Each number is 128 + 24 x the weight over its row's rms, rounded and kept within 0 to 255. Layers, rows and columns count from 0. Numbers have three digits each. The size before them is the row's rms in percent of the matrix's.

# up: layer 4 MLP up, 192x64, rms 0.303, rows 12-42, columns 0-63
# down: layer 4 MLP down (transposed), 192x64, rms 0.294, rows 12-42, columns 0-63
# gate: layer 4 MLP gate, 192x64, rms 0.29, rows 13-43, columns 0-63
up12 089:131110111102151146131121135111101129122102140117167132072140111144111114080152122110122128160175107131118119117113141108114137132154153126120111136189145102124132084091128131162044122117112130
down12 089:111134135164122133147111119123147151101153125129122120127117093105163090138128166143081185145102151122144130121126135116123122161103170094130140097073127161119110131170122108122131072140158166
gate13 091:136133134094115066156167137119146156100129147123122143126110129160115134120131121076153123114154092111158132115103122141138169114094186139147082122100108111132119126156086132141152105164106101
up13 091:154136161119122099137105105112112073103146165118163167132137108158122188114134115122139147127107162102167125127144120134102128167096151086126091139150099109167129145165111147137155148124105132
down13 091:151076131164156128154098128111144163124149133139118108088157112135124145139083140141152114170148134099127110132114107142100128145134146156138135118138130127113103107175118075192152123101084112
gate14 089:136123150153174140114128140164149148099150128176121103146146097105164134125140123154145156148128118184155134106131111107166085143157125108098138072120102126122114114134078165152104111136129115
up14 081:116107145106154136137124109136186125106161172090124163132098062118156121149134130106127061155108114127156113135078089101129139117122135134119144100103133121134139149131165134126149128129100110
down14 081:116120102148147153164109167115137075096112125121162105093136144107120083067150163115113144112132155165131124120166147119146135133139128157133110120143175137138076121112117142101141150158110147
gate15 098:143132140154105151135156139126128134102092121167157123134164095119143103170118108143106136117066092137141180101101127173125113121163146112153125180114123117123120105156127126145121133117095177
up15 112:109142110103136123066149152139145118110097135162133093139175109122121152167102123084133129141104108135107109109131131158138091118163097073152148149116098185136104138136122109108138130160134127
down15 111:158112101109130139080140135147115102126125171123161130100137096145141110097167128166136130111130145129106088140106106109104132161133134136138157090190151118153084125102178113140109118154116156
gate16 102:166139094158142117141084135133141155122145099142148135152120157110160115094133112144164107101118115152129157114125136149101176148079160104170127166122131118129139122132082144105141078160155147
up16 106:146087166143084139141126124149149126099143118154125099127143053162156129146141126098159126171105166103141122144127130145129086133129139147094117149128095111093123139106116131152145155096115170
down16 103:094137139107156139097139152117116126198132136128128110115146122147120156148117109117142123127104082098135134133122094159119120091136134169154135167122122132093150135089147098126142201145084133
gate17 089:114101104118156081127106123186135102107153127099145141154107140145097173129139100133136104159153132131116127125157162152166099098115150151162109131126097153136136146104133135070111127115078126
up17 106:074136078125119125109126138164132107119135151141092121172122125167095180093138118165155127110132119188102125100155162144146163104120128121119142144133142131109150149132109167109137097150146126
down17 102:148129108122149095101132139132156098132121142137118091137148112150140138131117228134124099104136113129161173105130127114102082124154132140139093123088133143138137100167170102114130117148134146
gate18 094:149115129119117182130088131105150102169117137108153186109142150094099146100128132128118098165139115136159147117152141121118111126129181123137113107098093123131113155112097126143112107192109155
up18 090:149152120179121166156144178072129115093147090126109075122096169140140110120122144118137129135123107146148131099132132099086125144164184164121119111132140104115130101112144143127122122117102145
down18 091:121133146126137127166104109093115079149134162109169101116143100147121152115112116110148151143112155134147127120167100115123118123147120079054169112091106114141085094095116138141117141129111123
gate19 119:124152157149093147167152091119124114158120156103096124144143111113135167150139107133130131083133124125130141114131101108165140080117139136091117142111120102047139179114117146130144094124117104
up19 099:124106068104149099126123165136116089146132120149117109122093152150098115112111129085166139141150134135153121110099106144117173145139105102112109080148150110155092101075132097133115151148143139
down19 104:129140096161136127077136153116113066137161133153141137138110103166096101082083100130123168141139115143149087136107135133118174132112132128141150107080159138139118124130140150114091135092140129
gate20 091:142096078140105122126127140097147114125113118172147176162151145146143135144096142160164124099138129106158155138125092134169111119124150109128157115103121077140105102072135122121123105132090094
up20 097:144113140080123168101132150102107089138119136147119134123163100146122137120105141140112120121096104197091129123174128135126128182105145152116113113140099134172142128128147158145133118114102070
down20 096:189113086120103105140152110158125117109117163091140145113155130108144133109192139088134109178178138114135127140123104135122117102136094113120105121104123096115151146135130121123141100083111160
gate21 101:119134204112139094167108092133109122151132071142111106092137115121120135145112116147080158134163110115120142116083107153119127110162115109104113127129098116104161159135094115125117134129108091
up21 093:140097114109155125174112096139116085109088120112156194098140147126118112151138127153161111101131195098153140133105089107152095117123104133145121115137144118151110164152108124114122145140113109
down21 092:145075126117105126107127143146136138126171159157112177137163128157096146115129201146111118123149110138147112153134124117107138131142143145169170174132074133128150110125108109104125131101146149
gate22 102:111149120154118132145171199167132107142132141173123123129147160132113142126073119072141129130093151118173140118140164129140111143147108142117131136160154082107109101141097141107128143123106118
up22 087:138148143130090155132135074138133129120183115108097102114112139156155134131138107141149115197138137117109105133141131103152119160089186132134128101129108089127153146117111153113178131153135105
down22 086:137128144125168069120109089118136193114132126138104120117089132107100096143145144158130144130130142147140124158118111166113081121138103109146164111165124138157109137148112156173150094128092136
gate23 099:159144143120105133121111132144111142124138143129080165158154080099143125109153126158113139125134118127174136136158110093149108068113168153153112115076101118099148115165128097143098100117110117
up23 085:125125104103128134087141162154139128129109095127124115136159134142114163150099121066129167153097102102111122118153161162126158129101129113162159100161133165108094149102166141163094111142136130
down23 094:139122099139142121101157110125121120137130099101095112100115114156068153165087107114141136151123130102092131110078118122163169142137124139120133127081176117162108138124120123125117106106192131
gate24 096:127129093143102150120096136124130131129113152135125126149136140085108141183074130137137123119137130169111173152139072140127104164134129120156111184143130107118170150108162152090157104136154127
up24 104:113129112103158136108074113162120114126174094126170132119107161147174110100131120163101136130108089155093130125112108148116105095132096107109106107101151190124107114119143143131158145109139121
down24 105:101169127108185100149106096125151110090125107110118140113121130141160125121135105109163160108153124106118099089111101115130156135114110140161130111080121138111135158107165162095142141144187142
gate25 080:118147165096102138100115123091152122155106125137131185150124146093160163099165111116172131150122105166131121148177120118159131129110125137113121092111124086100122107129136145121102119174149093
up25 094:131150126141129088123145157139140125154097124141084101113198134083125142091137103080118163108129152160131126126160133109126118117138123158131129092133116139152155086159123158118128101108124072
down25 093:107054147137125095118097100152136172127130127139111127100114113131129110173152085151148135143075161135096168126133090112109101120124104129129154174135117098106139141131150136109147118158120146
gate26 096:149107131135122092122155100131134127153114098137105175156150144134068143136140119181138165145143123129096131145134110107114124125114128146119131092090096110177123121103094161145121061125146146
up26 091:133099116124118106090125188161114122153135112143133083130127128124086074116138144103146133069131121102112138109111118106131109147124158085089149135167115114148103121139161129122170092137141157
down26 085:104129128127108110102135101121161106090151164131128157144141118106147135097142128149111104137107111171144082145173138124158187148144062132121156131122132129137142119077099174123119144107125114
gate27 114:143103145130125134110134154088148140132099105145138125119102175081151090105166123134072179147071100143090142127142114130142165132111133141134135152109126129088134102161131122093114113152119109
up27 089:097110154113151135116127158132140174134133132085107177164151158124161158142136132146162109109151113109134130139121098141124162142112077162128123083170157090102116125145147107093149125112100112
down27 091:124136111101110122175147124109110125143063130136102105156151150124138153146121129113096125099149115117169164167113125130143095099110127114148113149141081130159151158059143105136154138121123098
gate28 098:184092148131126137121115160166138131177135166127124143106099188132112116153113100128098113136122100109150130157145154147145110100149136138128158179123112096096156137121135149109090109127096107
up28 094:120129136154126108148126092135114198122097145148147110104119112136142181097118118120123118102150151128161126134104112112117120148112145089114180118182149167158123169107110102134111140168137153
down28 097:060141126111111158135201177151122125126159147121119105149135130119117139122117128098131156123094139142143148124113103160144153146129148124132153131160094182099141117094131118085142134138167140
gate29 104:126125118169117113100134157145126113175124149145158122110112150145098174081106124098130141111109109140135151158171136089115131134073147128107096132115092117070120105141155098115123138116089118
up29 087:089156177144121109133095139179123111073151117125134162122126122145157125115156129196107152166160106134116133106155120108116150115112145115156131104130139162135098159100120153122083129124118135
down29 087:056123141173151150118134153142142187148136111080131150131143153144171143135112078114140107092112147123120146151156091150126112120115129147136148117104117154098152129118096111145139105108138102
gate30 103:140137117135125132143185147128124175167141124167178150091111158105120150124176128118143170161121134152130145126161110128100124130115147191148092135113095145139153164122109147107111148130135134
up30 101:162134145150137120133129127165059100098119147150148134077093109127120091130141131105145118127146088157138124082141123133131177093115106137111143151107131151122125120170143119092121133095107174
down30 100:142110107087124124131105133160109120137104150128128142127170116122157117130165186159139120118118119115145207152126102133136110136137130101172125119119125097118171114156137130142133107163060132
gate31 105:147125127178097144088113112128125122108156112188100110132146130087103150153157114173132111144112122116146137112119106129106147140131189158146099137077131154097120117098115137089141110157123130
up31 097:138127135162095120130151133129138090115160134130106091174135157163119144100130121140121147117122106114171127161152108137142109109145120149117107121133136176128106163102142129138123066117171200
down31 099:101131136086129122118119102156125123156147086161115065098105141113110147174170097136128089117144114152143084190119115117148104120145144100116091113158111115124125117136112129104117102148141136
gate32 087:141147088129084121134116140156092111108144119151102106146154137098077163079126133144117118129139080110134170100147120133170151104134147122145094067108149110124107108100116144119154145131117115
up32 109:117142085135127130132084115126100142106122152149144113162131162098102159088121135155144110094103149097164124101123080098148112095147164118143140130149107132082141135136136116103165076113132098
down32 103:102120139140126157140172110167159145111125116157142117159144111141143164104139203109146132163151167176123121156135144105131114178121127148141117125111129170134093148148108145134104084133136125
gate33 094:144096108112149125127155164137120107144142111177121126144120157147122127148094130141118093099100118177131137108141177108137119142156123175134160156094108091163177121177126145102132107123118156
up33 079:115094142158166146128157108127085131121110124070118139144123074167146150108186120105157088124128087117126130157106145142124137101125154143152129109132130125122139072120148113119121158126149167
down33 080:172133114118156146122103135160145054132097123148154134169145147132094116118128115166157154122111120129149139098080144156130140115146092115152129125155117093123111100138103127121102099180102118
gate34 112:123114120125108096152147167151132067137136130175158146139171113117109119117156088121092167141128118157150155158145138165102167110107111127057120146107125136141103112136125136154138118105121132
up34 110:114114155124139135144148117104111116140163131159127117111126089129110155091138109077127150120146163116166134166149144126144188110175145151087124129115136155083108104137160146125160143130162167
down34 114:118146126155099181144174130164106134105100143145136136139117134131126177092155117105135161114137116079138115150184107101123112101137105158128128110119176146135100149109128134173154106113146104
gate35 100:090120141111164130113146120131139117129129135155113113081082142121091076116114107128121104155121156113130147069112128179140157167120123187124126147130096130129140108099166113120143164132142152
up35 097:099106106112152120128119094149162135172150125115091134082125128170130114129129105103056113150109126126110112129153126158084098151147119151096158096120122095126133160115155114115142120077123131
down35 098:119130170114131118168115133125125127128111114084120113106142153123115118124132116115169122160160078103182146128127125098101129122163098110096135136104139149153093148183126174104135158115085158
gate36 101:132138176149103142138162147089115112128102121143130184108134152115119081137143131172097116155142133171113161139109156156095131134100149139138159134072113113158120130128141124104093129150086136
up36 102:088151116143134144147107152122136074159141134131149159127112169110114180099151118141104135160132141148181105140140154136115134140183088137128148110110116117129111123095143126117146164086105168
down36 101:136111094121116110125091113139133099116141159121121127134151114123153087148125184066123065119099136129135147139129119098145153098079095125084099148154092126104134100155148145108132127126133115
gate37 099:154124125084156110134140155136117080115099165155122093120126128114107131130121125146102143113135122167131149171136126145100088123109135143132128157136098125089177092114167174175105125117085115
up37 080:110148161169109115102188153148113123111141131151162186148097152164128124140118112091151151090093123117122126107122150144139131124140162166156133138134131127153128128118177168094137113114142161
down37 091:149114147141077119099157154115127145131141148130119096102149140120109186132116121169081128144131145098153128108126130115172130133163114181074110167137101125128125151107125111124081127124122090
gate38 101:144101137157132095126130138144154171145147106120131158142116099096113077147199122131096130123120137121171148165112124110112100128111145122146106125079122103110147095168109115078134114135100123
up38 088:112098150145126127117155161138161120105124096095094148129147133123145049137131114137094128106107091167136149114137161114087141092140098150141120132126091089129132099117119112151123137150076111
down38 089:137148127104138158166105151127115148129140098121126154160110134098130110145103195084146081143145136152141135148128128130151121151077132102163165097102147135128110144134170099162149154116113106
gate39 106:152111153120162134133133171168168114132112164145128092107126122111109089104084118106118089142124131170107156141152134126148148133139148156097120084116102115095124120076118155108111111174124108
up39 100:128103057121114157147136137110104128148116138164162160155124134162162109083096137142117142133130121129135119114155166094153133115149081152069114123134112111174111134103110101127121120156110117
down39 103:137150146112146146132130109155142100094140154129187119135154101140123130126199163127131161147163123155151088155136162132137133139132136108175132133133121150163075120100112116139116082116102123
gate40 097:164103116114144107106154111098132113139131093129124123148147104122119103107095099116125134138118136175114119122165146184146092121103129200176121162157098119107135107148133130132104088115111158
up40 097:164099106154151096184126122182138168114136115108163131141177095146108161114101129131124148139102174177125116123109101165124123115126125152149111144154081103117124119160135124119134133125118149
down40 102:117123113136157148125102122073142112128134172116137109105170142129124132137149158119157129108153107130113077171137124094119151118129115090121137096153094105104118113143138105135113113126218123
gate41 108:152112162124118102119133210168128117109152156159147129123167100093128109154139117107147141146105131145142149154105142138088156114137115155120123138120113148112111114099147139170134168187129127
up41 093:109111146159167102079122124106107138104110124118143135121130180112124102173140129155109125137140118152074132153126116178154163083144107139127133101128093130135170141112124149169135114151133087
down41 091:074153194129143110131117116122107150093116180154113136133140152185149087156139147139123125153140125132135177112157122138124121136113144154146170124113124120139108164084132138141114146113168142
gate42 093:110123079154142130094120158118105096123110158144160193119093134108103133147115122098110136111127110117117146116135118170131185116165162122123120137116121159113127058101130120090134123147130134
up42 088:142106133141121150153164156136110094107118158149114169115127150110100134121095107141127159091109153157111118148137118123150066123144151173119169138144128120202131128136113138111137167138093115
down42 091:162152129141118121113160150115118124153110117161166134162084150071096114157128100146164142115168111118112130126151139117181151104126114132119088120109108121141103112152103090122158083149129103
gate43 117:119145119157131108126160153163143144121156151151156181147144127109140143114115112134076132103114152151147172156119127136119211127139104165127115130086116161111124145168142151132153142143124113